Part of a small language model's weights.
Training: a variant of Muon for these matrices, 614M tokens, 4898 steps.
Each number is 50 + 10 x the weight over the matrix's rms, rounded and kept within 0 to 99. Layers, rows and columns count from 0.

# layer 5 attention value, 256x192, rms 0.0754, rows 0-63, columns 144-191
60 26 49 49 44 53 69 51 69 60 38 55 37 71 51 47 31 60 46 62 57 53 62 59 42 57 60 50 72 58 60 48 48 49 61 48 56 42 65 51 54 70 40 54 25 47 42 46
58 42 49 45 62 50 44 44 40 64 56 49 46 38 58 56 53 57 54 47 47 46 54 30 56 51 55 47 42 73 59 39 48 51 62 49 46 28 49 53 40 50 35 63 58 49 50 53
48 57 45 48 43 58 60 55 59 55 59 46 51 36 61 51 51 52 54 26 44 39 26 28 42 57 58 45 37 39 51 53 56 52 50 33 35 61 41 60 35 43 65 58 46 43 30 40
37 47 39 74 53 64 37 30 66 48 66 57 44 48 53 50 48 34 53 58 40 48 58 57 41 60 55 61 44 44 33 40 46 55 61 44 63 54 52 46 37 41 66 49 57 31 33 60
60 58 28 44 29 45 65 41 61 52 40 59 53 47 50 45 54 46 51 65 54 29 61 72 53 51 27 38 40 44 63 52 49 53 65 34 66 36 49 46 52 56 43 54 53 66 43 54
53 62 45 61 45 49 48 51 42 69 59 63 48 64 58 47 50 73 61 64 49 40 49 43 37 53 56 57 58 59 51 44 53 50 32 40 45 62 63 41 39 56 59 47 59 44 55 57
45 34 36 48 51 38 65 26 63 39 29 61 49 52 50 59 46 56 36 43 55 59 37 50 61 59 56 48 43 60 49 37 42 37 54 44 52 38 39 52 61 48 58 62 69 58 61 51
24 45 57 52 54 58 50 49 53 47 42 58 30 60 59 43 52 45 38 50 42 44 58 68 45 59 74 54 36 56 47 50 38 46 46 53 58 54 48 48 39 52 53 41 46 46 46 47
44 52 38 29 37 38 50 49 67 67 66 42 49 63 53 42 62 42 41 49 59 59 57 74 35 67 43 50 38 51 29 53 19 58 51 52 44 53 50 36 56 32 53 66 63 56 56 54
55 49 61 74 33 45 58 51 36 55 49 33 41 48 49 45 35 39 41 34 50 45 41 43 60 53 59 42 42 58 56 44 41 58 68 31 41 54 44 43 55 72 37 59 58 58 60 34
44 46 75 30 65 56 57 49 61 83 40 58 57 46 53 64 38 49 50 65 51 37 28 61 34 58 45 58 45 51 48 43 45 43 50 44 35 55 61 59 67 34 53 44 50 46 47 58
59 44 37 48 40 53 53 60 48 56 45 44 56 54 49 39 53 50 41 47 49 41 58 45 58 45 49 41 44 57 51 45 63 61 56 33 42 61 52 44 47 47 48 65 52 54 58 54
40 46 41 27 51 72 53 51 38 53 74 48 61 51 36 46 58 46 52 43 58 41 46 56 52 50 52 56 55 57 30 74 36 56 69 42 47 52 55 37 43 47 55 44 64 62 53 51
44 41 42 32 39 52 42 40 33 57 50 51 40 65 51 48 48 54 59 54 44 45 44 64 53 48 59 68 58 48 68 75 54 47 43 45 46 62 35 50 41 47 45 52 51 76 46 49
40 53 43 43 46 37 60 50 48 46 48 56 41 75 78 53 56 43 48 37 58 57 57 43 64 32 54 44 61 54 27 46 33 62 62 53 45 33 51 48 46 50 54 49 57 54 52 56
48 67 41 40 51 63 44 35 68 53 58 59 61 62 56 63 69 51 50 43 34 36 46 78 30 56 52 40 43 43 49 45 56 46 61 69 45 48 64 38 54 54 51 44 46 38 52 74
49 55 58 34 52 45 43 47 50 50 35 48 66 77 53 53 72 48 36 66 47 40 35 51 44 57 45 51 52 49 65 39 44 57 40 48 40 43 55 63 63 46 50 55 50 54 52 69
33 52 52 33 48 57 60 63 54 40 45 38 70 59 45 40 53 56 45 24 39 49 42 49 43 52 45 42 48 64 29 41 55 39 51 43 66 33 25 64 60 43 45 59 50 45 46 46
75 49 56 45 64 48 58 59 55 47 39 32 41 56 55 40 55 68 58 70 48 69 41 51 60 50 53 65 50 52 55 64 64 61 54 57 52 55 40 61 42 51 54 48 64 43 30 56
50 56 61 41 58 47 51 78 50 52 44 52 21 54 49 48 66 66 53 52 59 50 43 51 40 58 56 55 42 55 37 41 49 46 64 54 53 53 44 56 41 54 32 63 51 63 53 47
50 50 40 51 41 48 56 69 49 81 46 30 47 59 40 39 53 47 48 43 52 29 59 48 51 42 46 55 53 68 53 56 49 67 44 47 41 36 60 62 42 69 46 32 67 53 48 53
43 50 59 42 56 39 61 35 59 50 58 51 43 51 38 33 53 38 41 60 49 56 45 40 61 26 68 51 66 39 65 34 61 59 79 57 77 52 55 44 46 40 46 43 67 66 37 57
74 53 58 62 58 63 58 60 41 41 24 35 50 54 55 43 46 57 73 54 45 42 50 48 35 24 59 49 49 49 46 40 57 39 59 37 48 39 51 43 53 34 48 42 51 58 54 41
48 45 37 40 60 41 57 52 50 45 49 59 55 73 51 34 56 33 57 47 40 59 50 46 66 57 38 59 45 51 74 43 50 47 57 57 58 60 55 53 63 45 56 44 46 41 55 49
58 45 43 44 38 50 52 37 47 52 48 57 46 51 56 63 64 38 49 43 35 47 56 44 66 49 33 49 63 66 65 50 50 54 33 41 54 57 48 49 51 56 45 57 54 59 51 43
42 54 54 74 38 41 40 43 45 56 44 46 62 55 44 56 53 65 61 72 54 57 47 44 56 27 46 60 46 38 41 47 39 51 62 43 54 55 39 47 53 49 48 55 32 38 31 62
64 71 56 75 62 56 53 50 55 60 50 46 51 44 50 52 53 45 49 65 69 53 40 44 40 50 51 53 62 48 45 59 52 36 55 56 48 38 61 38 40 50 54 52 61 40 54 42
48 65 50 56 52 58 54 54 44 65 64 46 66 58 50 34 43 56 40 83 55 50 68 57 50 50 44 52 41 40 60 52 63 23 31 25 63 47 53 52 51 53 37 50 31 40 62 39
46 34 48 65 43 39 52 58 50 44 50 32 58 62 33 35 39 53 46 64 44 43 45 55 45 48 61 35 70 59 67 34 40 50 39 54 30 34 33 85 44 48 60 46 44 44 51 60
50 50 32 58 56 69 54 47 48 44 19 56 48 41 48 50 52 58 74 48 43 52 54 43 62 68 57 44 45 47 54 46 44 54 32 35 65 39 61 50 51 53 51 59 39 61 60 49
41 42 66 39 55 48 61 58 35 49 53 46 39 52 43 42 44 41 37 51 62 45 53 43 35 56 47 49 49 43 53 37 43 42 51 50 60 48 43 40 60 50 53 53 56 44 49 66
60 54 57 60 53 65 47 55 46 56 52 51 57 71 43 63 54 41 60 49 42 45 31 46 56 56 43 49 48 44 57 54 46 52 45 52 33 52 64 43 49 39 58 49 50 57 72 35
47 51 30 41 59 34 53 46 40 51 40 55 61 59 47 16 53 59 47 54 40 63 50 42 40 74 44 45 46 69 35 56 47 54 43 51 67 55 44 52 34 62 56 44 51 45 57 44
70 48 56 38 36 46 35 25 51 34 59 61 25 42 49 50 67 62 40 39 48 51 75 51 38 39 54 27 38 25 48 32 62 73 36 53 60 65 38 41 52 48 41 39 57 79 42 51
60 59 36 49 48 49 54 42 54 25 53 42 40 49 49 66 51 53 46 42 63 56 60 43 41 44 65 56 47 58 47 50 47 50 54 31 35 58 42 51 47 56 49 41 50 43 62 53
45 65 37 39 55 57 44 62 46 62 42 52 36 46 38 62 58 53 51 53 39 40 61 56 58 63 36 41 39 64 41 55 63 51 62 27 27 55 50 57 44 58 49 47 53 51 55 43
46 43 71 57 51 40 46 48 67 40 49 39 57 51 65 35 28 51 42 45 53 50 48 55 61 24 51 60 46 75 50 47 47 61 49 67 42 48 40 46 54 57 46 58 47 57 49 40
56 36 61 38 38 32 42 27 50 65 50 43 36 43 45 50 80 76 45 36 49 54 67 62 39 51 53 58 51 47 30 63 60 44 38 57 55 45 37 51 42 55 53 53 43 60 66 40
58 64 62 47 49 44 64 68 39 66 53 58 67 57 45 34 45 28 29 31 47 61 41 50 44 55 43 58 48 55 51 48 49 35 52 46 69 46 53 44 42 30 41 49 16 56 36 54
58 34 50 38 61 41 62 47 62 77 61 38 48 44 46 34 62 46 57 29 80 48 46 45 46 32 55 51 61 60 55 63 51 55 59 61 37 57 52 45 53 54 63 63 46 57 52 68
55 36 47 41 44 55 52 51 30 64 63 44 47 36 45 63 50 47 61 62 34 43 55 62 48 61 51 53 48 41 43 71 46 42 41 40 52 35 69 50 44 49 73 60 46 49 54 41
55 29 37 60 42 48 50 67 54 48 67 49 42 39 40 59 45 58 52 56 54 66 38 62 38 42 46 51 48 52 50 49 53 43 53 37 38 48 46 40 43 54 40 28 40 69 54 42
53 44 47 58 40 53 60 40 46 53 66 49 51 54 57 36 60 45 48 37 39 38 41 47 51 56 58 48 44 46 39 43 45 47 48 46 45 39 55 50 45 40 42 43 72 52 58 73
54 32 66 58 56 64 48 71 50 53 64 68 43 44 53 53 52 54 55 52 50 65 44 58 50 57 58 36 50 42 52 53 61 50 51 58 64 56 42 44 52 54 39 51 23 48 58 62
40 48 47 59 52 63 46 66 28 58 63 36 52 39 41 41 62 31 55 54 67 40 73 58 48 38 59 37 43 46 60 51 48 56 28 50 38 49 60 30 39 43 46 47 51 42 40 54
54 43 44 62 69 46 61 41 31 57 61 60 43 45 45 58 53 61 50 36 48 56 32 55 32 70 32 53 41 36 76 31 35 59 76 53 66 38 44 56 54 47 51 47 47 63 38 65
59 48 43 27 42 50 43 60 55 34 50 42 34 43 44 49 60 43 52 61 51 49 43 60 61 49 62 57 47 77 69 40 57 49 37 55 44 50 30 44 57 37 38 50 37 59 42 28
52 60 39 52 45 59 56 54 43 52 45 42 45 72 41 56 55 66 50 65 57 53 53 37 34 45 61 53 55 49 56 58 37 62 48 50 51 43 50 22 55 61 42 48 66 62 61 60
57 54 39 45 48 51 45 65 56 56 34 24 72 59 49 63 29 48 63 64 48 49 58 48 37 67 47 59 69 44 53 47 62 60 48 51 62 53 49 45 66 51 53 42 40 43 56 48
52 46 55 50 55 59 48 47 54 37 53 56 34 33 55 43 67 49 40 66 59 50 49 45 34 51 41 44 55 69 51 66 60 50 63 43 46 35 41 43 32 42 61 75 56 41 49 47
50 52 59 64 50 52 54 46 56 47 52 60 36 50 52 56 42 44 55 45 53 37 39 47 48 57 45 56 27 41 32 42 69 46 49 56 51 55 55 56 41 55 51 48 55 58 65 59
47 63 61 61 51 65 59 63 61 57 43 56 60 32 58 55 57 45 43 32 59 65 74 52 49 46 46 59 41 45 43 46 44 50 54 53 53 64 54 53 66 44 71 43 58 53 50 38
46 49 48 37 44 57 56 47 61 65 60 35 55 41 47 60 61 61 49 60 47 60 47 63 46 54 50 36 58 39 66 55 51 52 48 32 67 34 34 42 63 64 34 52 50 35 50 43
38 48 63 35 44 49 50 69 60 46 45 74 54 44 47 53 42 65 54 46 54 61 67 60 58 42 40 57 51 56 31 20 42 82 43 42 40 55 58 25 58 43 33 58 48 39 45 46
69 58 51 60 47 48 32 35 61 39 57 42 42 31 62 63 66 57 31 48 47 39 57 61 34 48 29 52 54 41 57 47 52 54 63 53 50 55 52 33 52 54 53 48 41 53 57 46
54 50 51 70 58 55 43 59 27 50 57 52 33 53 53 40 40 64 37 49 49 42 62 45 62 53 53 65 52 53 53 41 43 46 48 36 51 48 42 41 52 50 50 38 47 65 47 51
44 47 42 49 30 53 40 66 40 42 64 46 49 55 51 44 47 69 58 59 41 57 44 22 52 59 57 64 52 42 41 54 57 64 30 58 60 38 55 33 42 65 52 58 55 57 67 43
51 43 47 53 35 75 32 46 58 64 46 39 37 54 59 51 52 40 38 42 46 54 62 74 47 47 58 55 51 31 50 47 42 53 42 54 57 56 52 67 52 52 40 68 35 44 58 51
62 52 66 62 56 65 64 46 39 41 51 41 25 52 44 44 50 35 44 41 43 59 42 44 57 42 43 72 71 57 55 49 52 49 50 57 39 34 49 42 58 64 53 50 48 47 47 46
44 55 39 51 59 54 29 55 33 42 54 48 39 62 66 38 40 57 55 43 62 36 52 61 47 65 52 39 70 46 35 53 28 60 45 43 53 61 43 57 51 59 51 63 47 27 56 58
40 49 68 47 42 54 46 55 41 45 55 34 39 62 55 54 73 53 59 59 51 47 55 37 41 60 58 35 51 43 57 45 49 44 47 38 66 36 40 27 37 54 61 55 52 56 29 33
51 54 49 45 54 25 53 57 60 35 36 36 47 31 59 45 46 75 45 52 41 52 53 45 41 61 53 39 45 56 58 46 46 58 54 61 45 42 57 49 51 45 40 37 47 42 58 55
44 68 44 51 59 42 53 38 48 50 42 40 38 28 41 40 43 43 60 59 81 46 56 56 75 70 47 47 81 57 40 46 39 35 47 46 33 43 65 49 33 46 45 52 34 53 34 67
44 32 49 49 55 43 41 41 48 51 51 55 59 57 75 37 53 43 58 52 43 57 58 35 71 38 53 53 40 33 57 34 58 47 60 55 55 51 40 53 40 38 59 49 52 51 30 39
# layer 5 attention output (transposed), 256x192, rms 0.064, rows 0-63, columns 144-191
35 60 66 42 41 38 47 60 45 44 48 45 46 38 66 65 49 48 53 46 45 37 40 52 47 45 45 62 35 66 58 45 55 64 44 61 47 44 53 64 59 47 33 48 51 54 48 45
53 49 51 50 63 56 66 57 60 47 57 60 58 53 48 44 64 51 47 62 36 45 31 53 49 64 49 56 55 37 35 50 53 54 54 54 57 63 67 44 51 41 62 39 52 61 37 57
60 39 53 48 51 48 64 37 43 43 25 31 42 70 52 36 54 33 44 51 64 47 49 64 42 65 38 53 65 68 51 44 45 53 53 52 51 28 30 44 50 47 50 39 61 64 69 39
51 57 53 50 49 37 55 53 36 58 42 44 50 61 41 71 49 60 63 66 39 70 69 60 30 45 42 54 69 45 62 41 53 51 71 36 49 56 52 54 58 37 54 57 50 47 47 69
65 49 66 57 45 42 49 43 61 46 64 68 43 35 42 39 46 61 48 63 45 67 54 60 45 55 60 46 60 60 38 47 47 58 55 52 56 55 56 60 46 36 68 43 46 52 61 57
51 70 41 48 43 47 61 82 45 55 60 41 63 61 40 52 45 44 57 38 40 61 44 56 54 46 63 55 63 63 41 35 47 45 32 66 39 51 55 49 51 44 55 58 64 38 34 53
42 49 68 68 48 42 34 59 43 49 50 70 43 53 34 64 62 47 51 46 52 35 39 54 45 38 46 33 34 37 37 29 38 61 62 61 52 48 31 54 72 51 56 61 51 65 58 57
50 51 64 47 38 58 36 32 51 43 66 34 62 57 52 37 78 64 50 37 40 53 55 46 60 48 52 55 62 58 36 49 71 58 58 53 33 48 40 61 36 42 48 47 49 56 49 61
39 49 52 49 42 56 65 51 72 41 43 53 43 61 57 71 46 41 53 50 49 65 55 48 52 47 27 60 44 39 59 32 49 41 49 27 41 51 35 55 58 40 48 40 51 60 61 58
57 51 54 62 56 55 36 41 70 70 58 68 58 25 62 53 45 31 57 58 47 42 61 41 55 60 36 61 49 43 57 49 58 40 36 59 61 34 54 63 37 34 72 39 44 61 35 63
63 47 71 52 40 45 42 69 72 42 51 51 50 58 67 56 54 49 29 46 43 47 32 52 55 48 44 57 56 43 19 42 66 51 57 33 46 55 48 59 73 62 25 71 46 48 57 52
50 55 46 52 55 54 73 22 52 56 72 52 46 53 55 64 45 32 31 50 40 41 50 50 64 47 48 44 46 40 54 52 44 57 52 67 56 35 53 55 45 47 61 47 50 62 41 46
52 58 46 41 33 34 40 44 39 42 33 33 30 44 63 47 35 46 37 43 36 66 60 35 39 31 52 56 61 56 48 52 52 50 56 52 30 43 52 67 46 51 38 54 41 41 40 51
43 54 48 39 50 64 51 37 38 42 34 50 52 30 52 58 54 30 42 43 38 44 44 51 52 38 65 49 67 58 39 58 49 40 43 48 51 43 43 39 44 55 50 54 54 42 55 63
33 53 40 67 65 49 53 36 58 53 39 54 45 65 54 46 52 45 45 51 48 44 65 42 45 79 49 35 28 59 34 41 53 43 71 60 43 55 40 44 38 64 52 50 63 48 34 37
36 33 63 38 62 59 52 46 58 49 76 58 40 63 58 47 44 63 49 41 52 60 53 47 60 47 50 50 48 60 57 51 56 44 65 24 24 63 48 54 43 63 36 42 52 54 70 55
30 36 54 48 51 61 38 45 58 65 53 45 42 52 56 56 44 62 60 50 43 54 54 47 62 51 69 60 46 49 52 41 58 64 55 49 55 55 42 36 58 39 41 55 48 42 61 44
44 52 63 43 51 44 46 47 56 56 52 33 52 50 35 45 45 38 56 56 63 43 31 48 37 42 39 43 32 51 56 52 37 59 53 39 46 51 40 58 54 51 58 30 48 46 60 47
30 54 46 48 58 52 69 46 60 47 54 53 62 36 42 41 52 33 48 51 51 45 68 58 48 63 54 47 75 48 49 50 49 45 48 53 55 62 68 46 42 52 41 58 53 42 64 31
43 31 64 56 30 32 42 26 50 63 24 41 59 41 45 45 58 41 42 54 52 54 49 54 61 61 46 66 42 54 38 45 40 57 60 33 39 26 31 54 50 55 40 70 42 38 42 58
76 59 66 41 41 46 57 47 53 68 64 52 54 46 58 41 26 44 51 41 77 41 50 62 46 44 53 75 66 32 63 47 63 55 49 66 63 53 55 69 40 19 58 46 31 40 40 49
36 56 40 40 60 32 34 69 43 58 54 46 58 68 45 36 57 58 37 42 66 62 48 52 44 58 19 63 59 65 38 31 49 62 44 49 40 45 51 48 44 44 46 44 36 30 60 68
48 47 57 35 55 37 46 33 53 57 55 25 50 52 49 54 49 56 50 34 62 44 48 45 47 58 49 42 53 44 68 79 60 46 77 63 49 45 64 53 43 48 50 44 60 31 67 49
43 53 49 42 58 58 25 56 57 52 59 46 38 57 31 37 64 41 61 49 40 59 44 53 48 48 54 41 45 50 48 38 42 51 51 44 40 43 62 49 39 70 37 49 42 52 46 51
54 31 56 63 40 58 49 49 40 46 51 56 62 45 54 71 53 24 51 45 64 63 48 61 56 48 49 58 29 32 38 43 46 41 47 58 48 23 64 58 50 45 56 50 47 40 45 50
56 53 51 43 46 35 53 62 51 22 65 51 24 41 57 68 45 63 59 44 65 54 59 56 63 56 44 39 44 43 60 46 47 59 59 55 47 21 70 46 54 67 56 56 61 49 51 44
56 60 47 41 63 37 55 60 44 57 64 45 46 44 61 66 53 74 49 48 33 29 55 44 57 46 45 47 61 49 57 70 58 35 52 24 43 58 63 52 57 59 46 72 50 41 57 54
48 52 56 39 42 51 52 62 38 51 41 51 38 54 46 51 58 58 63 69 37 59 50 71 44 48 65 59 47 61 35 63 41 57 46 46 49 42 44 54 49 45 31 45 42 35 41 36
51 66 58 49 42 57 34 47 40 53 46 61 64 45 51 45 54 45 50 41 59 50 50 56 43 46 45 41 47 55 61 48 29 65 47 51 74 44 64 56 62 52 79 38 70 53 46 46
47 50 46 54 62 61 44 67 52 38 46 55 57 44 38 54 61 51 57 38 49 59 60 56 37 58 53 58 71 67 46 68 41 30 50 43 50 49 48 50 49 62 36 48 76 56 44 43
53 68 55 43 46 61 47 47 44 43 48 57 57 38 52 63 44 42 60 45 36 40 50 51 57 41 47 58 52 47 52 50 49 56 50 60 59 60 53 66 54 46 60 50 55 44 42 49
49 49 51 55 62 59 47 48 63 38 60 36 47 61 78 51 48 58 46 17 46 41 58 48 40 53 44 52 58 47 56 56 40 69 56 67 42 63 61 67 51 40 49 50 52 44 61 47
43 67 56 60 31 43 41 48 60 45 45 55 54 55 45 60 36 49 37 55 61 39 47 63 31 43 58 59 65 59 44 44 38 36 49 44 55 59 48 39 44 55 63 54 64 67 42 65
51 62 40 54 33 61 46 18 53 49 49 43 56 39 35 45 56 54 61 53 56 79 59 64 49 48 57 61 50 67 43 47 56 49 54 44 52 34 63 49 63 42 49 56 47 67 46 53
62 44 43 49 55 47 73 66 42 57 42 61 40 46 60 65 58 57 56 49 52 41 61 49 45 36 54 39 43 55 40 29 33 40 41 68 41 48 68 42 64 58 46 58 56 53 39 42
69 51 49 61 63 45 53 55 71 65 44 66 69 62 55 57 32 35 38 68 55 54 49 68 51 61 49 50 58 57 62 50 42 45 48 46 68 53 47 44 66 45 27 24 50 56 61 49
52 40 51 60 54 53 53 36 43 47 59 35 44 61 52 30 46 58 36 49 47 48 61 43 64 64 50 49 55 38 54 48 54 65 38 50 53 43 59 50 47 45 56 60 43 58 61 39
40 46 48 56 62 66 58 38 57 45 36 44 53 53 69 55 37 39 51 64 50 42 66 61 37 41 51 51 43 35 54 44 40 48 34 28 52 35 49 50 69 59 43 63 32 49 46 60
46 63 51 54 60 42 38 50 51 67 57 48 36 32 53 42 57 42 44 48 77 59 58 51 51 75 40 51 65 44 59 64 46 43 64 64 56 33 60 56 49 56 45 48 64 53 78 57
29 47 59 29 52 31 35 56 57 59 57 41 64 47 30 54 54 44 36 46 64 44 47 43 58 26 49 70 39 54 32 33 50 60 50 61 42 19 51 52 44 54 47 54 46 58 45 48
60 57 70 54 59 67 62 34 56 40 37 33 47 55 52 48 61 41 60 55 44 56 45 33 58 50 68 44 36 44 48 45 60 56 31 66 47 38 32 57 40 36 58 58 49 50 50 49
68 56 41 32 59 44 39 40 36 51 43 36 63 52 65 53 38 55 41 31 41 66 60 43 43 52 50 48 46 52 70 51 45 49 60 42 72 46 65 52 51 47 41 50 35 59 36 50
50 42 66 52 63 48 45 40 52 54 47 43 36 48 42 59 47 48 40 63 59 45 40 72 28 30 67 55 35 53 36 49 44 61 51 34 47 54 27 34 46 53 66 65 53 56 43 55
66 39 37 64 58 62 34 38 57 42 47 40 48 54 57 55 29 44 33 50 44 45 58 60 44 16 41 45 56 57 69 41 47 74 51 48 48 51 36 72 55 45 36 36 47 64 50 38
55 53 49 53 45 33 63 45 54 49 50 48 56 54 59 51 54 66 43 40 48 64 47 34 60 33 56 45 35 52 41 43 49 42 40 53 46 46 49 61 28 67 56 50 35 48 60 69
50 62 46 55 43 50 26 49 55 60 42 57 45 38 62 44 24 49 42 65 56 32 41 36 75 57 51 45 48 62 70 51 65 49 61 43 51 61 42 52 50 45 36 46 24 46 56 69
51 45 49 50 47 52 36 53 46 69 41 71 42 54 43 49 52 54 48 54 58 48 41 51 59 49 59 47 32 72 67 61 56 52 40 40 53 42 48 65 54 34 45 59 36 44 39 45
57 63 32 33 28 40 36 53 57 56 57 52 54 49 54 60 47 57 41 75 60 39 56 51 42 54 61 47 65 40 65 56 52 36 48 51 49 56 58 60 57 37 51 32 37 39 27 44
48 58 55 50 60 54 46 38 68 31 43 52 62 55 41 56 44 40 52 45 31 69 34 42 45 49 40 50 35 58 43 77 62 41 39 62 50 50 71 49 36 54 51 51 61 45 53 38
46 53 63 61 43 48 60 41 55 63 54 54 56 57 43 53 25 58 51 69 40 35 57 49 43 42 66 61 41 46 52 72 47 52 38 55 52 54 44 52 47 45 66 65 54 68 36 32
48 40 65 44 52 53 67 58 50 31 68 49 56 43 41 45 54 62 45 39 41 60 42 48 40 43 52 35 79 40 36 44 46 62 45 49 55 51 42 45 36 50 53 64 44 66 38 49
47 55 45 41 44 43 29 50 34 47 38 73 58 64 64 57 49 44 57 34 34 58 57 45 62 58 42 43 47 56 53 49 58 49 51 44 47 58 48 48 42 61 63 41 54 56 51 53
64 54 55 53 37 48 51 45 39 47 55 54 37 53 43 60 40 59 57 57 55 63 37 46 42 34 46 48 37 57 58 59 51 42 43 46 57 34 54 62 55 44 59 67 60 60 38 42
49 60 64 63 56 43 60 45 37 55 48 70 55 37 31 55 43 52 61 35 58 54 54 37 61 70 48 50 70 26 58 60 29 40 50 35 52 70 59 50 35 52 50 75 42 42 35 55
44 47 55 54 39 55 59 46 54 37 58 54 30 37 41 47 50 52 52 56 41 47 58 46 53 41 56 56 52 30 47 63 42 52 64 50 51 49 51 64 29 52 47 59 50 54 70 52
53 60 44 72 61 51 51 60 68 37 47 60 61 43 49 61 55 38 53 59 55 31 41 35 34 43 53 49 61 61 46 38 47 46 55 52 63 43 55 69 59 53 52 62 37 45 43 62
51 57 45 44 31 40 59 43 59 37 44 54 54 64 52 49 34 20 50 47 55 55 54 52 58 47 58 37 47 46 45 67 45 53 57 62 55 29 52 67 61 60 55 62 48 48 45 56
24 51 46 53 40 43 62 46 81 38 49 64 51 28 37 41 70 55 46 75 50 64 40 70 53 58 52 65 38 61 47 50 52 41 39 25 46 56 38 41 59 33 46 67 42 54 60 46
42 48 44 56 42 42 45 47 60 48 63 35 37 50 62 42 51 60 50 54 54 48 41 58 50 46 55 51 20 31 65 36 51 57 35 66 70 54 61 45 45 41 73 57 63 54 45 38
48 48 41 54 44 48 70 46 46 46 56 49 57 53 48 45 47 45 44 39 46 31 44 43 52 38 45 39 47 78 58 48 60 36 55 55 56 47 38 62 51 38 52 53 38 50 37 50
46 58 58 56 49 45 31 42 76 53 57 44 41 49 59 59 19 52 41 67 42 59 50 33 38 45 52 51 53 58 55 54 57 53 46 30 62 52 35 51 32 42 43 73 44 45 59 42
50 47 28 60 43 85 51 61 53 39 50 43 33 46 38 52 46 45 61 71 43 42 53 59 42 70 37 38 45 61 44 56 72 31 58 47 63 50 50 68 51 51 41 56 67 49 48 52
60 50 46 39 41 51 40 36 48 50 55 42 53 65 50 47 61 54 48 55 38 48 58 45 40 53 76 76 44 58 36 49 51 48 58 50 57 48 39 51 23 45 43 52 60 36 52 41
47 52 46 60 54 51 30 57 45 52 49 56 53 67 48 63 61 60 57 39 42 62 38 51 45 53 58 30 35 55 48 36 60 45 55 44 50 31 53 44 44 47 62 48 58 65 66 62
# layer 5 attention query, 256x192, rms 0.0864, rows 64-72, columns 144-191
61 45 52 58 46 56 57 53 29 49 45 47 39 46 63 61 47 46 49 33 51 55 42 41 55 50 62 51 62 60 31 46 62 60 54 68 59 47 43 41 73 55 29 46 61 54 53 45
36 58 41 23 49 52 55 69 34 48 32 47 59 48 57 35 55 57 49 42 43 52 40 41 60 48 44 46 63 41 48 41 65 41 46 70 43 45 41 44 44 57 53 68 25 51 58 60
40 37 44 37 45 30 77 41 63 61 69 56 55 45 29 44 35 66 71 58 45 36 57 45 41 54 61 48 40 62 48 45 43 52 56 63 44 14 54 44 41 45 32 53 47 40 44 62
54 35 54 43 56 46 66 54 54 41 39 43 51 42 56 44 26 57 34 39 57 45 53 48 64 45 44 57 42 60 45 45 41 53 58 55 48 32 50 55 53 59 54 39 55 52 42 63
67 33 38 53 38 41 58 50 39 43 31 53 48 50 39 62 52 62 26 58 61 60 55 73 46 62 57 53 53 63 50 57 35 44 63 50 20 58 48 40 54 35 65 43 41 48 59 62
48 31 48 68 67 58 50 45 45 69 46 34 46 54 39 70 58 60 34 66 50 32 30 49 55 59 68 38 46 54 51 41 54 44 48 45 49 56 46 37 44 61 46 58 45 47 47 47
57 35 37 49 37 56 59 63 56 43 54 32 50 54 44 39 57 48 33 25 49 55 47 61 54 49 30 36 68 46 42 51 41 27 63 45 42 51 49 50 59 67 36 32 47 39 45 37
73 46 45 62 60 46 61 49 59 35 42 49 49 48 32 59 57 50 56 51 76 60 38 46 51 56 62 63 42 33 63 51 48 42 49 56 58 55 54 39 61 57 40 54 41 54 59 63
44 59 66 48 50 50 51 64 58 47 57 56 43 60 46 47 47 47 48 54 46 46 62 71 60 50 42 45 57 54 35 44 55 52 52 57 62 41 32 38 44 58 48 55 46 49 34 64
# layer 5 attention key, 256x192, rms 0.0864, rows 64-71, columns 144-191
62 36 53 60 57 68 38 40 46 75 51 68 74 55 32 43 51 35 46 28 38 58 60 34 65 64 53 50 55 51 42 48 47 42 65 53 55 56 54 58 63 50 40 57 69 52 43 44
44 52 48 41 61 47 50 41 47 42 49 57 56 50 47 72 41 43 43 29 59 51 45 52 50 42 49 44 44 55 47 44 53 37 33 45 54 45 50 44 47 53 56 58 41 32 48 46
47 59 31 51 58 41 35 64 44 54 37 58 36 77 49 42 60 41 49 43 47 29 49 50 46 44 36 60 42 62 45 57 43 31 40 43 58 37 43 59 51 47 57 62 51 58 58 42
34 31 49 52 45 43 67 40 52 66 43 59 59 46 56 61 52 58 54 48 50 48 47 61 51 41 66 58 55 21 36 41 57 43 54 55 60 47 63 49 49 48 38 50 56 39 54 63
46 62 22 72 59 44 31 55 46 59 40 35 50 57 49 52 70 69 56 68 63 45 54 59 46 37 51 38 43 64 64 40 47 57 47 61 42 34 53 42 48 51 41 58 46 46 70 51
50 52 57 52 52 41 49 48 39 50 48 45 48 65 48 60 55 52 38 70 52 42 41 63 41 52 39 31 46 66 29 51 53 54 58 37 33 55 57 52 51 73 51 44 19 43 43 48
52 57 51 45 41 41 39 52 58 45 35 51 39 53 54 45 41 68 46 49 59 52 40 57 53 52 41 44 50 54 44 49 53 61 51 29 49 47 43 57 54 58 34 53 48 37 62 49
51 56 42 53 44 47 52 46 58 70 46 56 45 41 51 47 45 61 56 45 54 43 65 43 43 37 55 47 64 69 25 51 55 54 38 51 39 49 35 62 51 58 41 55 32 36 46 50